From a checkpoint of a small transformer trained on Wikipedia: MLP 512 quick GELU, LayerNorm before each block.
Each number is 128 + 24 x the weight over its row's rms, rounded and kept within 0 to 255. Layers, rows and columns count from 0. Numbers have three digits each. The size before them is the row's rms in percent of the matrix's.

# down: layer 2 MLP down (transposed), 512x128, rms 0.115, rows 165-264, columns 64-127
# up: layer 2 MLP up, 512x128, rms 0.263, rows 166-265, columns 64-127
down165 110:181133150114090120139134138129131136104084112112147159142157096136156121136126112178142097140105109110152109124121113135148133113140122134120122157135188121109131137139132128126104079109084119
up166 081:085125126127156140152110070137084141133160135107157108128110145120142175172083107133127076137114155125112131102081144146094130152116127099167149149081099111110122127140116190096115137091163149
down166 084:109144156167139107119129150115150132191142076139125147140136137130105139099114131131129126138146155158131135149115146107143120095081104098156167077120125120170119154078141123116126154102129161
up167 101:146128100191162135107089139146122105141110126120143142147159168116128154107126091135134083099126129141114183141143200153109111108141135088113091128101112134145132078107118162170168119136139111
down167 111:101124128106151138134092091119121134129129131125145141127089131087107131116102113112125095138152131137114150124128117126156118118169182140084080158176156123142117119116089143164179128112107098
up168 062:150094110145136157112127110126107135126121149115153076104126124118123111104084125150162087127160140090134157147128140178120143112164115126104152109112124142132096078081123160107088123106127146
down168 060:117090144160136171127167113125114129171099120109150111045125153125141124114121110110140106152163139068115139130145124143117149112160132135156107106150138166146132122151118151152157115134104121
up169 102:154093135126152184103123076114092143098135183158131106126121118182110154136135074143147136104145117114101155122106110107146141107161144119133124110111121119105101118113082098095170188109129138
down169 086:100119112160119107116115108125169107157150098143117152113086149094109114110124162116108117154124119119110124150108165087152111167084155144110117142144102151123157130162122118130075093175140176
up170 044:130090119154103138156126133123077129123131104139108106145110132190117156119107132091137153127082129159127122168154147133133160127173198121086117089096107139133176145119112111102155122099140120
down170 047:123094150160117123115126118140098102121111065156164132131082102124099137118081143131155122147109149121118127127150179107075134122155157139121123107143129170108123125140127135124168094154120102
up171 117:130110140124161093137112109151156163069125099126118140144116123148107128082130150162133144129102090119126135128130105099110170082118160166148103156138152134124124139126143076087111122142133135
down171 112:145157105143118126104114150125126131106152124152123135115139115130123127169089123142121132098104120215152124123170111140138135109118132095136095132145148100124111124128141140170098132100144161
up172 084:109154133135157167127053083098104096143089128086146080142108112123131139096138147149141156134131115115158134133144102172174141104147114104110120118156117158111135142148071092130125160150159113
down172 080:118117113137133130136115114146103113134145112120132117123123132168170118138125164122151135099128128107080092107137170170158146156125114107151130098109176135126141151122145156063085177142130105
up173 109:111190116142155165076117142134175149134101129131121097181106086131121145126108139141090143128125062103129168119157166146148128086115131152154127139091081103131120095128107155114141100106121104
down173 116:146138151160152078120120149153106113163118194139155101120138102128111107168122139133124079121126123105086139124132129103172100128120153123144127141101162105161131160127157122094098166098155140
up174 093:138112090176101097122064147132130118105114139151164110160156138140112145134146190090077170131092138116072089110134146098130141139168132138121144126162124129124117116124114141156120151146098134
down174 089:115150120134138143152093139142116106119103121128155088118165183108102174138121168156087143072088137090124062138140108109112173146128104153139180088152124114112097138123138165169127141123143127
up175 097:140093105117143118142103102091102144123141155093157087125133123135073141130159133137165116137119127145168110104127137185079103137135147134129104102185138178124125102168119087136119151155117138
down175 096:141138124181151142115173129152138152141132148095101136111115128156110092118149173093130134157124143102158115076113137172127134109128090106173123110111132127144095152117153146155133164139102138
up176 084:183118114140124112131135105144157153156141119136080149150124118156125122081089101158117114157071131116139117095142132117134147108123139105126154142136071128114126152151130118126131138087093120
down176 090:164128141129137125158101126101136138118056130157168129129088140126122106124149087121140082146124130135162130144148125149152090107127128188105127121164137085119086120125129138165123149129105125
up177 110:144122094097159147125132110122125103123099136133111163111134117140066078141111128127119104098139121101138111157102179154173150094129107132146102117173127134166118130137062116125117110138139144
down177 109:148154093111132111153152130125121109133148094148170144135188139128158120148152121151122173105148090136123121126120089081175098144119118097141107081074104137126110145127107124146100137114108155
up178 090:143081135105136147121121131143070110120118136145147097133141132113123145147118101096132111152130122113136110100123129142166160082083128142135099090161135132126117131123112144077158110112146126
down178 086:109137126122114118083143100089125144103121085178106171130096138144114163112131108150111150122126134153135168122133139155102100147133104138119146170116090133113148154152179121162111105137122168
up179 081:140132139122113099080131126111205135144141119143132157088110112105133112131124123129121125136118138091136090095110087122181125176139128116135151166106109156116099127135129147095112115127128181
down179 078:154103095160168123160124121109144143133142086101120121088100125115114104184152124104131126113095162130101158152152127107104159141155141131114079131145132142119111114123161141076095144121119141
up180 108:128104143095135122132086144116090134096129106137104143147127109136114124117139139156133129150084136181171122170133120152128093107112114140146103106150138156168121154158074131109087136136146134
down180 100:122134135097167137148108123061151168100138122121118142133121133140133152119100126150160109148133116114140128121155122132119097063100152103114114096108151168125102130112118106160158127109124116
up181 099:168145108151121123145104122121129137114126152108138125116125172138111101151097141144085116140133136115074169171157117130134137125094151115164106127139114135115084099130122096114155119130100162
down181 110:131090103125150137103143117111148144173125112150143182110121096157126175151114045141147096164123111153134078129134126147125115099173141133156114137122138137129095113143108150118145130127125169
up182 075:134104143125141123144119085136115077145134143095143115076128124148120173146102127130115097134109150121122078102163169147131107106138095116079173134105144116113111131160132159126101113127158167
down182 066:125100126138159113146171140117125125092154117109149154110095149127168144121111119129132143125100137156120145140144142098117131122140156086129158151169116156114125095131149116102115135149121139
up183 084:132151131120164132109107137096157118157090138143118149138131128128112120096120103106156155129125094124125127152094129106103137089088179162083135128146105117091155155119110089137093149155098155
down183 079:142112137161151093137171128091093181128148142152085149151130136161120097125102122105088087148153115114091136148099112124094138095106137134140159099152152104122151135156147122140137134115090117
up184 092:089117167124101107097155139134191113124128133162135114129135168099085124103121119104119128145079133124139100113151159146103109142113120102131146166126143117174156156158103144115125143131118193
down184 090:164122084181128115105156153120130115147125118099176181106127164116140132129167167121100193137133141129108173166125090139146151107104132103138127111123077118159093132133097173118156133110097128
up185 121:127128121153130160111109150123117145138163126112181132137078173129182154101086128137109163143121085139115084125076114101137134141074129125102130125170148123087118125135150110197163092123114104
down185 125:137138094159124128152161128092134167143111099124139096148131106143144122113087109135131189139162104163126087136141098139119078144125178127160104131159150098122178146111136095137128140170086128
up186 087:092167152109155143085165130084136094137135104134114156124130127097125086120151176122126100169141118093132130174154123135146128141156160157136172104148138119128128154113127135132106136111109137
down186 084:153118122148134126129129120155130130139150130132120112173139158132102136158121128121121138097136139131108129149170138095115100146094127132127129131121155124093157144137148135120149159112131104
up187 130:116111100150175113111141151126118154161133119108148160075097121133131107125163142155137129101094131162131167107123134093137136146106122121155109090125115109166101143111126157116161064115101116
down187 125:135143128101102142129089121105106099112076153098110143120186124141103127132079134168111127168149122122136124139166146168155129118137122105124111114110122114160118114187171102149107141118143107
up188 118:133151118119159127120174126143117126084111167157161106109143125134120162121141087160097160139080107110141137113085119118134116106147164174104086169158121102169127133112120144097130132096116129
down188 112:137145138155136147144152158164094139146109136121116132113087167154093149125148142130144173086137124118104118166135130092127108160099161148140155130120152171127129148112124154147106099119127152
up189 051:124141114134148103145089140158147092141125220131105138132118102112102084103142154152138117100129121093100102168141104146143110130110180127125128109098103094103129141108125070125126128128111107
down189 047:081124150099104121129107134128126126162120175132099141083120167187129121130129113161097103121159110155125136136132158143113102095125162106124149100106116127164109139111165187148140094127139120
up190 085:092134129157143134071129147150096154140143166169176102126099114099123150161141144088125133101096086117119155105151138116123064124128096129124136114114097131136133141166097129113097140130159123
down190 091:139113153117134155150128136158139172164166133124143135107158134128184143160139096140139118126093139097133155124170129075077144108090148122141140124099163084113144149129130099102105116134141102
up191 113:143130161145152151110155132161135119088110163102144122088124126135131102139124153113111175155128096121145090144115122093110136107106147140103143098103114108091157133155097116135133143096150132
down191 120:167142137125119132131148101162188118145115104129111156136130142088130107137145162153126104153144129128106116101107077095102099124158143103107129139105131117126119115094155139115094104104185122
up192 097:124111102121118101146097105101126146103131093187130134170145143144140119126112165135116133128121148118095105121143142155131141163110157140154115097124137162141101109151112121146090150166156099
down192 100:145136140155178161116142137126147183112096118161127104136141131168129110069135160122101146146135090141111101126087119130147101109077130175124133092139104148100096099099122128105133167103104145
up193 101:144123128102155119134119130118134164095136159152109121118123132160099117135109087106178147124121182089122138141123146129152112109126113109101119124100133099104139145109098140102150133106124148
down193 086:163124109163081166126145105117101113140106094119153131076124142101146148133127144153108102126120097186137120137121135085167103113077175141171122148119097121131122092143125115095113126164127097
up194 109:152130119135122082128137106134142165146135115141148107151082109093110144120120113142113131144119114095153123145115102142127159126092142106129092106113169172097144117162106134180162099181160115
down194 106:156092090142122131162129116092091127091080139098094095184165139132179157141133131146132162134127100102118129131087133113087126144179126135128121140123162107136145130147118139137164130151116136
up195 123:121128137131143126140097104088126127086155143155147137132154117165126125154100113129228105104119127126121125122144155159091117128168155142125130120100132102135129143132157149096120158082124132
down195 081:131119127130115121138118161161127112155110128155150104156105126112095165124152124136045120131145091124153112131144091106173140127087135114153126161117105140120138097082116091166158095178164104
up196 112:109163180111112100131119106154115148135125127086160136161102145132105134115100114146112096129109112115150115159108075091110129105084097132117194101101123143147122162106140173155075108152167104
down196 098:121152123123101128110163082105130138094147114157122130117146125104104119164124141165180117073115139126106133121147155174145132156141119121158114153144116105151163150156136112111096149145149118
up197 102:121122132111109095116113143126122115102135143136114136128134175152151138160128110141137167123121120098127131111116130150104128145111126129112119149101155102148181137116128126145181073101154116
down197 114:088088125080142156163097143143104159148133155094141109087071125125135134136160142142148119109145136109150142154117151119214130108093143124128127144115115100086138137099109118117166113134152098
up198 088:099098131090119148143132116107153156123129103140137110099161089137086079109104150076110120088120131158117129134094093133157093131154101109111126146145145171073119143141085098113157088134130159
down198 086:145100119110152139158184148156108118133110139171169164125159118137108096121126133086112119150165115164112148155125138118149144152146103155133154102142126134156119115084087118140137111138138112
up199 097:145115139096146100147113131108138146086126126120135144119119136145097116156098168139109119094113136128143080156123078132104139174153148103167145102150124094163163137135140113156121139134142146
down199 086:134072146109124124116100081166113134129168114146127127130154147089112138120131101164138126140089122141133125113124156114201131146123153112130118157126125117110199096149192135109128122139145104
up200 095:153123137185133077099120150089166092117169132134098154141100101145158167121141135133096142137126126164137118095080144120143112094120165101151099113129128094127113099131148094092140112138107118
down200 104:127136126114138073151127146120125127104142088159127132128091089147112134146126109144138121120146117143114150142163105135115096146129137131175113155096094140088096093074172127093111140130109162
up201 091:088175122122141142116151145164118107084137151103132156114151150102143172093134119127153119108123113127127150142123131118130106124118151147126159108129172090159102098105095132126128140121175143
down201 102:158142098172107131139143172141140119120175126148111139136097138125139130146087143137142144131110166084132135120123078143107128075096139121120145121133098132148147107139132145087153110114129124
up202 102:105158148156088112140137096140134120072116124148139142156114134138128155103117168143159101138118099155146122125095107096099132135113091146082157098094096083157096102126182145143146067116180143
down202 097:125117069118130117126094122126134139090185107131192142126119155142113092131097122113119161128168149116118152099116125176141142110140102077154145158141140098128138159120118160127144117145159184
up203 125:147114079165078138134120158127099093124163151145151126156159170138102159164146094119109151143128090100100107136108115156114115146114113117126109103146143147156140135141148163139154148115112144
down203 103:160126151091165131139115096108131078090097127106115089112146073142112112060100148133130110177112113133125149106143140116145151123149141150122141123125170144107120099150113120153092141142163104
up204 106:159155168134172161140148091144164143108143113107150120119156091129117112139132112147146119139161112135109122159109127142128126112067120103128118124106141077143137085163102111149116090119157142
down204 104:138123150108104110128164106143159137148105137135144143113134091131099172102103131110158159154096135145156139108115086141081095133126093126149156142077119123154091075112138146162117149156129114
up205 130:146130161121133092112153140118113109056129138154152101094165153100102096142114136117132080129133126127093126077109131149121134154116116157159099119160142129141122139101117137149161094138160110
down205 122:121122143093092118112140143127151103102143092161138100087152153113195133147105129142149086124147099127181170098110109143119141131103081122177085097137150143116121155138157155119131133111135114
up206 094:185103129084149123118122153109190168151143133141107114159104131128117119109112145085119099111084117093136099130142164135152147155140164152120106147159115122125090103132112142113145148103111101
down206 092:151129114112134092146072138099112157156114149107137132142128188112154104112144078133115100163110150143170125116143170124130089116141120190117134125145134091093090133135140148136093117105093111
up207 104:117121147089184120104114153124106147123115145162151112137124153139151140177142129107107131163114100143120097161114145107110112137148158095133126130146135100182084131101137129120145109153074098
down207 106:118147113083196083123113146101154177133091084121120166124125088163132153152124139139144112184112123114147115142088110126116088113106133131092138165131129168112081126136115114134078116175146137
up208 086:139125174161094085110096127106124137066159082110179099124143141130102107101163154091143143128120159109133132110132173134152140140149121136118126107122110140146105123105093188126126102076136125
down208 085:122113138136079088164139114160141127117120118137133088117158131136145144138171112067172181112116146080169113120140117158126112128157119119153092129079117082113121143106120122100121102123113177
up209 058:148140121125115133126144132172122136186168138124150113150136126129126088126137112150107139128132098108126151098150124118118064159148084109136133119102109126172123092111129163143130100134178140
down209 056:106116130160103094151169099119121123167134132151142136071119126136140134117100109075157169172111133120119114122136146106091083147150100133165130134081123098167143105106111156113139110168153106
up210 113:136127126096127135129102163161169093162114133114143085097126152155163131132133135136152103154119132082102129152160134146115137121111123119118111104129101104112152060148118136105133106090138148
down210 121:114150109145129150126120132122134134161139159154124133109123132073118135144126125107106138143120103117144156133118137123110140111127117073146156103102101131144128124086137153153119107104099120
up211 063:166104147107150126122122129097128121144099099119156137096138137176112127066142138144172120161152142108163154166110125126137087141129096114132117122098094127122145131154086102164150168117143124
down211 063:166111108139152105152126134125095131161104127117125105092128122131124142060113134138121180107123112117117104142134126149121139109083104148143137139131135119110122148141073114154104112128157066
up212 099:153142139155126125155132086152110157104122101098114166141149169113093122141094093146115126089132124094142097172130094112156089113100151129147114116132170066159114112152109137185085179147147112
down212 097:151151105157118161139096096137119108146138149151147124113118115115146161142139114111078106098177112165134082141118086163111132118136141071119089131129152167112135098159142074163084142136151170
up213 122:183125135126131133131137104120100105114090132177170174117127143167155112133103166164179122110129076152141104121104134127143135140108131127116101104124118098138137098098109128144138109113166093
down213 121:156128064136124130086115146155097155126133124116167169100132144115123168169132099131143121116153123150138175102127125144164146094103090123164172092135133110161112154088109131122137134124147144
up214 078:119125135126132059107145185140152131121131073141113105141113156108101130129102111097128097155076136112145137159135153085134104132141154142142133138127125125092149138123131153134099159163153147
down214 071:102113150138155174118156118112109126099143112118126089074140093136080114113111147090166183147158093142120157171106139080166129155145134156111130135139093112137132130122142131128149148138122146
up215 116:112141149112118142134148152138140158146154125136132108145135138137125129138121127136120109104077137148130113172130103110104148093123116113169155137109125151144106181166133114163073098048200144
down215 105:142140114135141137102087151153139109124149145154131096144125130105144099122121091139101124090140163112126148072114143126198123127131107114136135076143173163100151165133132132094130114173146097
up216 117:103156144134138125152160135106131152106133131103145120132104134101138152102109091105114107187161115100135149142147145079148138090108108131126165131154117097151100089116120148147219131146167171
down216 100:093132139166123146120119125151112113059103135126103152102130130100176170104097106120152157147123159091116128135132119096137116108135129155153157154173137131142113142126119125147145160161139139
up217 087:126161113168115086140145113141140105130140163118157152083137136141135130161071108156123153110102140119146149146163122122102122094059152143154120123087106137104134157115111182135138165123098124
down217 078:123106126174140153099121067131149102151123133118114153183135114122135106189123135114128131083095111117131072125111098117152112146118126093112116137080133159131128135129142146102074128166154097
up218 124:116100117142153128137120115157118127113127146102112128135141131105114149136101134154138181160113106142116104101125123079111138148123113116111079125191175170146129102130104123158145142145082164
down218 124:079135094151131160131088117132147087137113111109140186118155114104146128105179087123084165116092144117144130089123127100117127145127132122095161093168134133196141172119146131102165157106107147
up219 071:092147150133139101077117113154091098114174151154103085155080102148145171110139158080105105127125138157123137125114135136142121120157116106114147130098126135116119128112177086129129121150119116
down219 070:105125088130153098121151106135128129095132092168134125132145085191121150149182101159125093119147107073120172135138129098072131151108120118121139165129133147132128104137163115174162148100118140
up220 105:186153122124106163115125116127105153135111115092144136120096099170149110137167158145115138190122089137132188169083127075121137098093127114098133118122140111115132095143152103140153105113153123
down220 122:124171167126113150076105099114074061117109136153143133200126122141144160099174142156107133116138149099113128150168148114138161116070131099137121120122128094103107145130145121169132086149137143
up221 071:142130156127145097141160101159130080131182177124128130090125143151142149102153148142082150117144149139120141085089108135084095151161115077095134139109100135135139116156101150111087143108138129
down221 075:100141105140145107124167118128112137152153169127144124112202113125123162141139119129113154094148147132137137109129155173090111163168121112101122163144115141138109148117101140122165158117155102
up222 038:139136127176103158132184136121130151130185147143114105085151143126150126114115166142130147146165143130086111123143138146097129142176065114139115116107140152138145117104109119143150087107132155
down222 038:115112191160097123137146104143136129145137113155141124123146169114144116105104167156142144143150140128100101136137169129078133139168070118131130134117132130120131095121083114130143062126131101
up223 082:090096152121183159133100161114131132157151131124125129160123137074194118086126134104118112131111127123127125170130122155123180119117125135087126123124124127101121113130148119164131128156149154
down223 077:147113180130112133078102120123111123115148130155132165116127131138112126143119098123119173112085120115116091129116144197117114135106118146141077135145093131101120145138106143158134096149177098
up224 060:152159130132109111101143148132133113119126101137095188121108204138109145151130079140117121168086056124149108121142110116140163123157139137130127145135110126135080132095152162122127145115099117
down224 056:116108106138107118130107142157112071168150143089139093127115175103103093117138128130178125131121123158132099123104097119136169149138147140116188093110124162120106159134133094139173090121139116
up225 148:128112162122107072106163111129114172141123170138151089105149114173141176152165154148102107127140095133133123076162090138106113128135124156129086145121140135165104137172101140159127159134110094
down225 139:141133092126121130129120123108134081152157143128123135109111090131192147156081142132134103129151117109136127154126104143156097104114130184146120125111074153181173127164109114129140135113083143
up226 116:097118131149076113150070101151093139113126091140087148132097131164113120126137150137121122155093116132173079160134142105137145073115131169132122135135178101126145152161131088151106169154126145
down226 105:101125122146117146109122141111169171115136128166104097131116106106164095113137114092146120110158140161116107139101120152116112137161146139128086141100149209154105124118163176127102102133147146
up227 080:154097116108169111142139130101122151159083149072150064107131152094154156131151108137127144126134154132158112137101134167123070124180091137106132112151120140117172120107092077126144122144097102
down227 071:108123137126150117155156170139125163134153154100150107134109139159139150149144119130140141133116149172138059127114140155091106099151146127134116151119117165105124139114136155109106127121120122
up228 113:154173107141158110099124095119181168131124155118128133194100121114136129107147157133150111155152089073127116132110109119141142093108145104107102131101157119146125122100097104140113140108144072
down228 108:109116125139120147129130130094124118120131119140113152120138104129154126141122116123076116139114147167088169139155144125137130110167105135140126139109133132137084140163166138111155136143148107
up229 065:135145129145134098121143132134134120114127099163089156165060102140092120159087135160153090119128128165133125095180115123123135126091138101123114113136128086124107107114096110118116120123192138
down229 064:125118116143134089082104109141120111141159083128144184138115170116110110115117121165171098153158132078067081117126136135145107097129156084081133131103124107088127157117083182110138099093135127
up230 113:152114185140124101131116118125137139139104166119112121128146150086136113100115127095091131112115116097193087147138142095124129116137155145076129148146148137118128115115159135170145128105148191
down230 107:122156145129121091127158091147118144091065102162101134096134105102118150145094147137095121096114131165107131115143119126122131136145131124091160129120133125111137117145110097138121146166132153
up231 095:202125128120126159163105134125175092173128138146112132118117093149084153113120144163134131085125142115132120090150105124115118123126106132112120101084072148081144127139101096114156143127112125
down231 080:042147122083139110131125131137101162124120113109101129077137118100167071148134112160102118150132164113137124142124149137169134170130131121129122135150143116186097135126153166128075087108158157
up232 091:100107139120120126115133136136132144127117151125119162130106152156137127091149140112141166154101119125111184130149145099086125120122140133132088156135114076104120088118129079133114168140144111
down232 102:131116116099127100111139147144147104155124146129127123167117145085084117137079123125156096128113087113136107106103146180147130094160154133138142161117091109138094143123151141122109171095143114
up233 131:100094124150106093145122135122129119124120153173132148151131116095170067139119119136111131169111154106115138095129139076118121131135117139152131142125131131165143127101118113199166108109156153
down233 130:164095087081112129131162174126143104177106113101146131081140108144116113119114144132098134137151139118108139137162111098121136141114146111159126118148125086162129131135131127158085162100141161
up234 131:084125149190123109155123101147122173185164107113137154133093105140189158105148122100103126148129095104098145118143101150160143124079151094120110141128106122120095116144161137115120109122111148
down234 119:154100137119095123164057162123155110141160109141130148122143096136084127153138116082088145094165151122136123156151093116131088122123148113108099117119130145147120142146129124167110117159105128
up235 113:112152121179059135121097153147111111099134115140115184149126165121120109137127149139124163161095104133128121072132175088114146135122097113139132118150153093183129144099123147179156151110149124
down235 098:144124125129148127131168157097108144140071170125133139131097097115160148144134087086154115146123147154104119122127127138114137116151158132159121135133096170104132168131081121126152122058112172
up236 105:131133117146107127120176122148141108164073112134117120131076114194128127129134120126118154135150160089157141127116137073104135168125170132142100130126167110123130136120117134117148167094112158
down236 108:153105096103084158100151119176136185143107139102101161138113153138104136144138136146126158149162107094164115154149146117089153130118134134136134158149125096137121108083097132145158135106154141
up237 131:102124147123124112118150137110157126104107117118133091119087118133151151141138134149111113180097099098175171120138161092169194115127151116098146104139125128134112132135116190155173075104112151
down237 118:092125159154143140107152120082139099116126148162136127080121121158142166118103099143069113114133139109149108158112136089076146143187120118103144132139142170124121152137168120102117158120131124
up238 101:155141155173144131088091161122101142097101135123116122110113103108147079124136149108135139122157132111134080173125131092103135135105139118084113162097113102128104108099137143190106137142157154
down238 104:140145101101129118138120124124122126172124149174133136154109108153080133142119180138169136132110130113096159120137067106133101103114178136114146141082100178093148115134117115130139170173098131
up239 123:144144174119131134161122137127132150074114106141164161150125128101136141151102134180144108113101151150134141130124116113110068121160119129131107123154151085121118133142110163130102138141159115
down239 117:139146100118102110147117135105118108173154119084128129148116135128130109143182107138128167134094143116125184105123144185094132062137143082138153136147098115100131100136151176126122157106106124
up240 110:130142174138164141153113132124120138155151153127132086106132077139090129116136127136140116160121128117107128125091106161109095168054170153141098104135147112085096140163151123104132136098155107
down240 101:151130106079099112117128123149139122110089171096149143162096101143145150135128182109086147137124142080126132149125147133085177139165102191129128143144089121165115117122122125154127098139112171
up241 086:121093122133170141138089115126120136171143116106145097111125100155146125125127123117123147131148120114127145122115170153104135116105119098142147107155100150136166158149085137130185121103108163
down241 086:110139156127183118094133086133129131109133137190133158166157133108151130114131132152167185116132112090136102104121129103151143145141125142118078148131120125111162142158113084131144151090105175
up242 152:092119115131101114152099093128080110111144158120140137094077147119117152113122116125134090122126122122129151149138116129124120169152129165121116104195142121180119136148142129071131131156134122
down242 156:128088077123142153132162136101115110110137162136131144073116144131130158148117139137131155113147153081133160106135112155144134079122121137111093144141137143139154146109160125070099119134163154
up243 126:130116142174141133153145114175081144103089121135119143144073153134158121136149107136129105135137105110170149127146090113106168101091133134138138136163115112131131116142079161132079132144126116
down243 132:097089107108162155142092122116083150121107161141108110113147137176154119134129141127121100165151132126104135098081078119110140106143125180155149135107124118128139147148137112128109149153148154
up244 126:119117129117142169138162129157110181173134129123109153145092149097123160078132138152122120103148091105102124125068105143102125119123140109144133145149119097133091083110155130116123132119129113
down244 115:159122156148129166087102171140105095114125154124147103113159174149087094120148127136127156127114137132184167121106093089132114103124080142085182130117127064119137128131144129081120152110142088
up245 111:140128163158091138111106098114124190119126130115202133120095096147133132106136083109131173104120137144111118146156125137151101105134129095134101105116157106135117150104134123141161127117176135
down245 115:134135082125091150108142171165178128125144136133151113111101122144150105172132154123091146088161129113098092133156109143150126146101142116202144160114152086147117086096133104173126148115129171
up246 058:119117140152160137109153094091139124128153160113104062122118064135119134106113152124134106095088153113116165141181168138161165157137126157128151106073115136138101116145130151135105133128140139
down246 059:115123164109112131141105076137172095138162111092179084128144085118111090125156135125143142109146123104175143090166179172124152134112127172130150110153123150106102118133137153113113125136121129
up247 090:140121106157150105146136145146152148131126098180111141187097149120141125098120123105100112142123071135117129132128118100121124167149113155131103109129086117102110129157135150170121130175096092
down247 086:151134115130141138111134131132141146109097143110119203102112128111109130103098130164141158106136116142170073112097164137115112122143158113127141142150159158117135125145099123148093129125100078
up248 094:209178123131103097172099119133105157117111151145134143091141120119166113128105143140110132124089129122165133136122084107115126114116113136131126143090118121184105129156120111134146104077100099
down248 086:146085091128135129126078090116117141161160147109117145142125116106098124114112093104089096165133184129148118100149138119189132140117084161145138092135098118157096125165111089130121138105117137
up249 099:117138090108125089132138098136169103139158097127082158112130168125133138115127123131162106132083131112148145113198119127147149097155110167109108138146111120155141121131098101081110172138133153
down249 091:129103107114160154126113135097129134104128136127071143128125136145146106104185152143099147130188128117116143188134125145099165197108142087114150096106123104142123117114129149129113146109120124
up250 096:144128123122114124142081181106156148129102126097120095125087133128127144097183108088116098068091128128134098139159124126174102162102151148154117155119101097129129138152141122145162088144125141
down250 091:125131104094145118072150104156116119142155142100088147151119137137108126108134115088111152144118130146140177099097103122121136092174100146130140120137154139127144153129118129102098161144133121
up251 147:135112122106065094124134104111115148145135132133131160125106125160141125117166122092106092186118143090126127118166130086078158120124159099120144150140097119130076169173100146105138133145130153
down251 147:140151077148125152095097153138133116157141135115146149137119136121146114123157145050129108107129175131134131128108126131129153143121148135120160107135145118121147151145104098098109100112147142
up252 117:089099133144132136116124109125109144133150153158133136140157133143151140087106123145115131140105144084136134091146164107102090169098120122175118134113087117113088160142132101116113158145103136
down252 112:111095094145143141124109115117148143118169116121106132130170140106133154106129156158158148131131150132140138129098096152091126187153131136117134120114103089136066131121139118100118123106122150
up253 092:111142129112158106092133077120149177167107126106110131159117143154117111120106153135116144137107117122115130134087085141107157101123149124124172132117097105111119106057131143203121147123128131
down253 079:124063123133121156143153156141078069132121166113169151138127104148124119142125121096148090088135110116169090147094166119112134129110115128097140140172153146108143118134127111101139100143152126
up254 108:128090110153137124132128140104163125180152098152090140138110172123118133117119127141148111110107110167132141154122142152158111152183121151083136080102131102143135102130117158114094122082095135
down254 088:129114115104130098137100145131098104132110120107151151125161124169169089152118112121133125144129137100142086089097134093137127072066114142113113119132126162135130163122131145114122187113146133
up255 115:105145123161118126064137149093131165152187119168117115146137115144131108126114121127084136117153145112167129111142145125083147126123116124130156109128146169149139102127108121134138081113142140
down255 103:198116110108157131152134141133118096103140099086116112099147164129124080130165149120117156114158092183122141151136116096142113111109159142140152109146148106122100106114126140102117147175117095
up256 086:136127174147148133134078091138119144168070110121182112096123154131102146154142106098135101119145169114120123167098140147176141115167114114110135131107155137111149157138142078082136112135121143
down256 091:147139104129104150122140157102110165131141150118118161166145091121163124112149129137118144087112101101142134122129110111155107128107150146138109150140044122127099148141137173114099150100144186
up257 093:181143116143093107120143149153149145115104094130128116118135164113135081110112132172153180125120097148140080179142120140113124123129108137171114140140121085142134140127125154116100124158147067
down257 092:120167126165142111140067104097106116142136086118142126111109096156097173136140090087108132098147113160167085132113112171121103153133112105124107171137129114130127125097125137165114090177136133
up258 116:126120118160146145147142096090138141134125142092124135134122083154154127093121127104146061128133140092123106098142119128125127114121130120149061096143115110137126124124090150128179160123099158
down258 112:160130100118120117120121111112120126100096102169099149167137117111125105111084120137120143162163101150131124113083135153145162142114139125113103123136110166157132142106136182137151134113118133
up259 138:114116115120092099151147121131158157132092123158125114124109096143134139155139119139099117149121120132087122133126103122129141114106170109108103136121138113165104123152110181145191115095133182
down259 133:137154156158141123173147140126158152135145129151163096095172140147118132104122101147089141144133118097141110103107147130130147100134162173100134132170165141130138092141133079070133154092136088
up260 127:099080165082097091170143112121137125119085105154090141123123109128114104148156166132166098102115127075154107169162085126156162110114149156147116120157124164140118140137087125144130097156154107
down260 121:128130132153112114145117091131132155092133126128165143157155143128176117189081114105138116175153120113098187106094127124136081112161078143151137157110126138101145109144096144141154112127085144
up261 056:084108139113133134161115140117120117108143121098120148124114164156125131154114116109166094110110108103117128116144105087142075114131132136122118078135112152202145157139094083109118169127139126
down261 050:128098122122141139127129112145088116151091104111163098112098151196149148109145150128134090130093130101098130095153102140099122124113115129102090085145130092131171141105133130120119144101137100
up262 111:126106124146125141139149126118095127140131110106160100115131131123140130131100092098146110113116199124138118132140159149060152109120122107160099126145126111131118146108139128144163093112156140
down262 107:115156131147162135128097115097147120085105120108122102159163111168118067108163132151100160094113159106134210102135117127160129126123143141118161147118137181096135130110138149134136154156102132
up263 101:130122146123145143121157160172092084100121160123127109107095146142092155105135161146174115089115116104175130119166115084138118131110108137157149113105124129120066126086124131116114102116152080
down263 106:095093143093126106126147175099153112140117102140145124132127143104130086116171096116104149128103122163152123127157142141142103073077110102088150157128139141137103128120085126093121141116110181
up264 146:122086112116163103117159097144149171162090138137137142103148124133142136143163115161124133154133112158105095103135108160099104088105138143136108153124142126136152064111095112131145120152119107
down264 145:146081092074119106099143129158099124171116129149120148078130124109139161133113136121128125142155136097100133133118135149126109107099167117142134138083104114137159140168098141105108155174136144
up265 041:138125145158134141116144140148144091096144104158108137107127165100139104094150093129139114151159170101103143134122091191098124165139125128100142131138135117125155128080112128102123078139144099